config.toml
hidden_size = 192
head_dim = 32
intermediate_size = 768
qk_norm = false
init_std_down = 0.00638
beta2 = 0.95
weight_decay = 0.087
batch_tokens = 131072
Each number is 500 + 40 x the weight over its row's rms, rounded and kept within 0 to 999. Layers, rows and columns count from 0. Numbers have three digits each. The size before them is the row's rms in percent of the matrix's.

# up: layer 3 MLP up, 768x192, rms 0.173, rows 497-543, columns 64-127
# down: layer 3 MLP down (transposed), 768x192, rms 0.152, rows 497-542, columns 64-127
up497 109:497533557439527500520504507592550484488511454495568480533472500483503442498511511556517521516487509553481549522465555420489487543549486505570552529473485544509501547568484503538574440522561549
down497 107:497357514436493438509566476491516442448507530485456486525504545476476510537494491486479539442509531471516452535415467484498454528503502545483410379564514446504485435474519531460488523385511464
up498 105:482573435474487502507423500516521487556519470480542498415538462500513463520438441519477595440500543493467444534423484497564543536561514508473560499533475493558496534449552504452460535504535547
down498 101:428452487489548529462505523539465447476441501440528558456501494529521469405485473492519502446445507469474476426456522525541487530488466438528478544500510467491552439436470505491489547465452404
up499 099:488507506543484502513530492489501555568447509506498449513537473491527503502564523519437515433505538447485488516512491517525519490461449465527525520559482495525534430445459516518527567440493574
down499 096:474544499524533528386491514542575507484525503461448519489495488519424453507488570437512513524452510517459509519485492519406468429536553467542468427458544518503451463488496487470562516490491454
up500 097:535462552531501425500439428508513445500478452461485486466526522476534479578567533518509484501473503543537537485484513541570474597488463499505514442483446521549578518475488448452483513477506509
down500 103:469483450433460533547545550534536553445486468531475520529443394410451489419470461417551476552491484469515490499561554546483482437519483538526496494521494502523456514474495543430521506535575465
up501 103:567470448548519567554568466521507446503521451527487476534516570514487472465481557526543467437526456488450429517400598480481477510440437539480521541517487488560530494491539460503449529485503531
down501 103:506520450502479458589414504403509494492439589483491489451423551466431533454530528529453572482471462541487496510516465532518520454461608519457541467465476555437526545495518508595503495532505455
up502 092:510565502541508430523487531481547546515461493530470472441516461521438490435443436521457546515499508462477487469465451524510515477541522509489507500488526485554484476462434411522523483555600520
down502 080:464428514397490610476554426491492438463530463513489551525486554460526463503466478468532470498458471506478488493499571495536461440471470501505480474574507474502605546514540548531534512461466506
up503 101:533581506514535540477466422496459483446446534457379543518485500452534494433540552530470506476445436491522505422516542457540484378485538477562532542499503536464476491464424487495534501493494511
down503 111:492526510543447483533498561511509454384569491465456551472486444485467451548467511543461481427483542496557521497510406518459526545492514583444518495488496555463572485462536497603476489482539509
up504 103:546465491487450456523503474469466485465485486489422526504493495526592484539473535462497482474501511512483516489500456471564436468513516497535482447460473493563474589527481509530478450445539456
down504 118:461450448504489573520574456508512521542482477450515572539494513506480442518471429468533512495501449510492441452471460505489536507510530545522532550546536531556478598450494491540494391556463491
up505 118:549446493524434438462530545538486509451474514439488544485469445478465515481530518521522504545407521502510481526490544422504463517473562522577514537607457461515519511469574466493490525488485462
down505 096:501455531506534511535505496495440628502568528457485493495522478497477484526535347453488458403444554497560447521509495538556556484495487501533456593505506522472556454539477474541551502411514481
up506 100:533495537526470464483526569561445427472556553416504511531523525498474444613494520529572478473483471516482554511576496419470493508478558494542432482481476563487495513534493489575499508521537551
down506 104:521528549499454576503556474449491463498530487437543515491588591412489503549467527530479462485560423498478469551351504485474468476463473545488476487469560554517548583448532482495559440432511521
up507 111:533501487491481486519471513467523398475502469532505558541473506481478470487573479512557539502472463539504502479442504520535451533451572477456477473548553513436509427551417491438494464488540498
down507 099:388473443509439561471474505531558479528504437497514589468412590473565486471498554445465482487511491530510430476493466564531523507520524522457533503490453499521426540536501503489457464480516556
up508 100:532458487512466527631605495471462439549484522516506523578513510495531475574490502465445545506516427447454514476479563552532510572431531557423524449460509537488478458451517455581450495504456498
down508 105:522508481545516480462489437508516544464512487522474517523454534533521491487459539472487446577463487517620522500573478507479503396527456480476507535480510563515470511521523546505545483500457523
up509 109:508549508493493548479521457463523466534485454488537500478460516551559469483535513474450459557495464453513555524501463442462499492447518547536500426467556457420506495470536468472505473509492486
down509 108:459510479486544552498506503541483536525470520552461482527540499482515531528506554547458504499545470404506512471504513489503486565515458532526452492430472493476497515451490419489503515480538554
up510 099:529519509479535473502545522458557475485479482501521501486534494504441530504491565467569466480502484432417560402560487497542528540528500563480495524512472506426509491457457448543487495528375543
down510 085:492531469534487492483507507538481496464550514475417499502510498536451498545538457460499532565540513518548417586450509559537548526459544505456547518522511524550476564462575493471491493533526538
up511 101:484435535510524484466501511538517490435495505482488493504510597491537497500508532451463461505483483469539544460537449480569496537533498468472499475463426506482464430508484496475523482490439442
down511 094:463488511559542541478511528605549546503552521545494559470547556565521541513517452515458499577522512503484542428476542531576496535571521521566476479481504437540464540504482486511503526459500459
up512 089:459507522484548470523427495496500491559511449555489446467497455487584527488516505468489513535504566467525450463484468453472605544523482529568479523541449460500528516547473436517434512535503506
down512 095:515538521571499529493480495497484469506494471511488542536434510436421509569533511487533455480470465513422588526513484563529447482534519482460549482502541593500511471506579516551425469426470546
up513 107:524556509564499497512480444498481490508527536538552557544442501467494540527577474486498453485533495567533589537474556532565494445531512503490501477517582472495465454472457501429484409532501388
down513 116:521521476444515501477461459519551489487502522584504554486474500478519573492560551511485494499525479512509627517540456569463514507501510493397508463571511492454515501522503494594485529551503436
up514 091:460489483487473447499542516520495510452542515468523482540574540518489507515440443485463459531409486477495541455561495551544466469539458533562511564485527515599480529442514519463481441519493550
down514 094:492540513505515518534477547470552520464447462446575473463479424539474482439480513543431595474524499456452485551543484459509544518497453472497488491417451474538507485497493500542463452450482471
up515 105:524478504539478482498469460484481523562570487585487561599577509472498480452481473509458458512488546526532518516513541509608414600547427452520486534431528453451516520485457535444503530535535476
down515 095:514562505499555476424508495496504494465496486527477542470450476562549449484518469483488556449536499475478493475470474585485570441485500478534573498550537573573543523487515519579425515488484522
up516 092:473430498534538570542513505553489537454535508510452462491467429445552551479552498462566466558511460548515451509483490511544454417495524497533533411502541499491489456523469526521412481493499516
down516 099:494560541502436514479481500445465467442514426453534467509529519452457451427517533510499553464533455498490486459405549444527567551547492400484491428437521522489559501507466490481529547529495489
up517 108:538484465489482555509473427493454528527514543469472501490424541632538497480520508524528442538499490556478473438459509553465487473479504466486512446460523602464589455472462514440432446519476489
down517 121:529570507465480520493494455554480508448493501514527427560513541474546542509503503512573536480586531557508475522472511501447465577582511563481558486457490496468486406530519453565452560583540512
up518 116:535461534543496402505510533527502484536469494463532468517515508535519549525504501499485455469442521486520521453484491503509573460498450488516458519525511434539589459520553549430490499535470473
down518 108:469502529460435463469590479605522458524511463495523464416460548410493528515510522457523498428441471521552536548529509505536487516516502456474454492534475468459469409483518516418514452504495522
up519 093:491537523458507459524475474421538540453518540509474516483522501464464504517462458511474502450473464460448620385533497479549489556523514504495495581478427504523486486519459473507503523599492523
down519 088:492466535489547485515535517581506508543480563457501424514576543568402444480513524523469501483469499591495425491525515508540479443473443465487472407475495510429534494554528489554507422502492541
up520 091:522538532536497456451510584482497584456588473522437536506517540436472536579525523549456506463566522453481462413534517502514465577453542381524476570527532484495478502558504465498459520513517518
down520 103:553489469528517490509456413514559489546529569444452478515467549584498521510526461537421519553455537514574495547462497461544449472490435498503572522421490522505520501468463497571520505422406535
up521 092:427443497529462486563587497550499538528487543573496541491461494575561582503434429489492400537509492473485460512546511563554494510467473503522531524500536472500554515483497503468439490509524471
down521 094:465543476463546483522547486537523550521490559510520416510509469398474511526492490540574500457471495495468487489494469426568440522485415557493544454504542484482423526462526495488549497461421518
up522 125:476552539492510487490523514486497509471513413578558441403430554496521548555536550478511485440558546496443537491545540521501540536556519494599496530490492521498574534512538414482563550510491520
down522 128:464510550459544487502423533514563480483464438506516487451552487541459497529498457542550512499507487535505493563513537541528459531492550407553498471493477501507488608446530462461490570536420498
up523 092:461561462516402566436497459505544540438509464456567522447563565502419503476416429554440497530452503559497497510485494517527504543518489500484464496542372499463479497547484526563504532519529529
down523 093:537449478526522438504496542449481411483472560514431476524481524510566586535509464454543433492499498543500460538498578496428515515520527500558537502539514433479564478435549568494496441509543539
up524 108:494519571557480478505514458486439508555504498414508444418412535451496474471442478488525463487537457554566431528469461509488489503494556482547470450481540501565511543474517553453441499458447539
down524 108:510434519597445475512492554555495554509465557428555449524550513447499462525477474520467525530449577525537443548480502549494536486531517520495536462521446606483471501552486510486486482488488560
up525 093:476494474566499513451534479475507464563542543467525540483489510456449481449467548476524434458466504517476508542516522415554445467494473522506469509464498491537475559502476491495444483452487540
down525 099:534476506447477572479519426493474415541512569507523433466533506478504519491447462473566483505477475556510462578514487531492501463406532463516513426528522549584539561491499526503471578442515515
up526 111:531495510460552548524521479487466452549551514477514525517482431535485486547580467475481519530533518498464484547503461437445509487552534491454510515483459542486438487493458530624585455509470569
down526 122:526494612484484531527473518525527568504469489525474525604492438609500487513492492507431525509535492541483559538442536488500540488501468507445546477486427491467481568473491468577480485490570468
up527 104:450473527538486480533611451574488534547426515498497430461497472505491456537508479595473547457555497471410521425409469518516502459512514498530411441467506539470442511489515468490510500549478480
down527 085:516515442498494493471463540429494486456599477493473487514472556509499501521477531436438484484401534597535469530594531548530442561569504467470556598462516480508462491457520510535468490483474611
up528 107:516468516560550490524439461486495570524471577476495494480591521479528476540489466505527437513444455577468487482500478397433456445458450463513501551558521521479523557488469512576437515503476472
down528 092:542498548576464505514475529518549526431490423554560535593516518536549484490499452503518497429469523521448537460507546482556529525506579441473491532481437426490493493566506531399476550484574516
up529 102:510499505457491487533501540493534517503551476478528490557581497481498444488526479455480517551514525486470402518447482449556472581549520509539441554494540481491465506465536525468516487557535452
down529 109:501490510536570562553446493514556515504526488602542473417510491525474474437519517566525463477490462509474476511475466468441553431510446505498592525567497437536495496526500533488465455437488478
up530 094:535509472520451455554511438449523561420542480447497455515506490547443498480474507483541504515482469416489492487526502455578560494529492456526497517499524467495537523520457453488533497497512471
down530 096:553467509337515561510512481481542522436451480441519536541421512461486545467542553363467515572561497445555547516502557505438438489523479443446505476451511502518483531492549525551506554453498515
up531 121:532462496421419500502460499543460440475524491477471571524466466511528445438469485484561529512489511505565434453512532481428529469475598551559550468531459480478507499469448473523468502487494486
down531 119:503513507470509594589540423488501547453574570462550447463513552439457459565504492574455468511505431531455448517478462522482444535503484477494475421490543513469475493460537510450501473538464543
up532 093:419493511492531570515487506501527506439477471515531497513515451475509574559411504514514502457470470455577485418540462490531512479460479571417493470527500447522546456530499448447379543526544524
down532 091:518574540544499546459512431469493560513525461535560550454493457561500457478564508514547520482497461498401542500529523498465477476528455487587459523524475523543494557512461531497589497471483484
up533 099:511531472564548451481508526488569456475489500568476516524527545451456507492518561500501569472458531494465514485520477501496545495558577482542520533540431474526481484483477419458461539511464472
down533 109:511502587444406558515496482558462529471516449512525554519457490502498490544606495554443457540476538576600452475482471435515502444537466558466466513510507424452513456524486475521420464466432521
up534 106:459463493523531470437479460487526474504477489448487569606497473499580551480579519480553514500518457533500466489491520501571463500471475435455482466486506423515548551493544467476392508508474501
down534 116:510438541473447487531471511486583561549569404543538527442473525492497490573460519539456505466446426533513395462541495401590450494490504528521459540456478491538562483447537470490532549525533517
up535 098:546476461478511484555420513486559499448587500466543448511496545504493507546394517507458466459513473531518501508434445539483429503518498499482544519541477536469488427480528563425535523548481501
down535 091:488498462596491503472477494526531551454491556502470464574502532464490484428500501453513474521567570527455524475567425503514518391478459509506506481495551439517464484517445443496525512515536457
up536 102:523435520534520521521477482584426522438482535489456496498509573548504515520435493544494541462451572500527514437530526488536505487496525532492464498455529530422533479430509487482532446516566479
down536 105:478543544514497541459517477544494546538483421485509492527529479494529464551395471490553426422541506486463502480457488523507497494538521519589549502576497458448431504511582477572454586512472438
up537 093:463519465525473485515466472447493429492545519507565475530445550490524491523462535529543510501504519463486516570476552486481536525515538503545435561450521450518444501552466559485529484405448535
down537 101:483496542480485532469485433556537520556581488483452568500516455484537465480487479430457475492473500550500525492452471508490494465465478469442443484535520474544510522451580481502495496488523545
up538 117:405485465467538460528475569484514550531498469523544510530490418562522550548451518483519506579522471411513536498480529542497485577505425480489533513547450514556416541480470500520485584512485469
down538 113:478531500463454501436523488431510483474463412485444479476477525470525457554479501501466498472469549554432512524439477562548489501538490450427561473470466577452413499558550562522476538480493468
up539 107:468510558498478461488540542455526476568507492552482515559545476498490541485483528493536515552527538515567502482499558545547512510500404582506513522481446489535501533475397486581441458545472487
down539 099:448491471503505511461439557523479529465484544544424493485535486519535524470543519505465448439479533439541518516488427547542525474539580497468467481495450514522444445489485574522483530509508440
up540 096:534525458532482436451504485404487509408493481540476473451547434474479469491494509455477532504499445555414505497472586399447494488487565454533427507573470517487558526499510496491490500484514488
down540 091:506507537514503471513432533583453608564523502503506568509432548503435490424547440504470504487464489488531471557494458547553439567460465527512537528503530485474507480545463534505608505548460474
up541 099:446546467463430540492482438524473551503559528514505473488485482541512565576466530505444487443474549470483551474577493545492465507537462539492489478488522460429522525528371536511527489544505436
down541 103:538427517440481450447514548516478499536551572479499540562493443508571506489561393457590477536504503515526510509528538502463470468437497434447486489460570461479450501522494479495548546522459445
up542 113:537400541537538481545478438480475449488428527484560482443573454422489493519584527485462413526478533539530469536469529503496511429538552531594481489519563491459418516524482504553577528527501562
down542 086:522446473436535495498522504509500573494511552559509529496488580509460467417462491466483513519497533495541515496530515523487626391524555547499483529511470453581560524519535492477437507475505498
up543 088:491500486570450422509494417567432473489466544531497398527481520469502484464509501520510498561599506427520462499477528521514544510471461428471489532461443539520436497480526413559484467480519491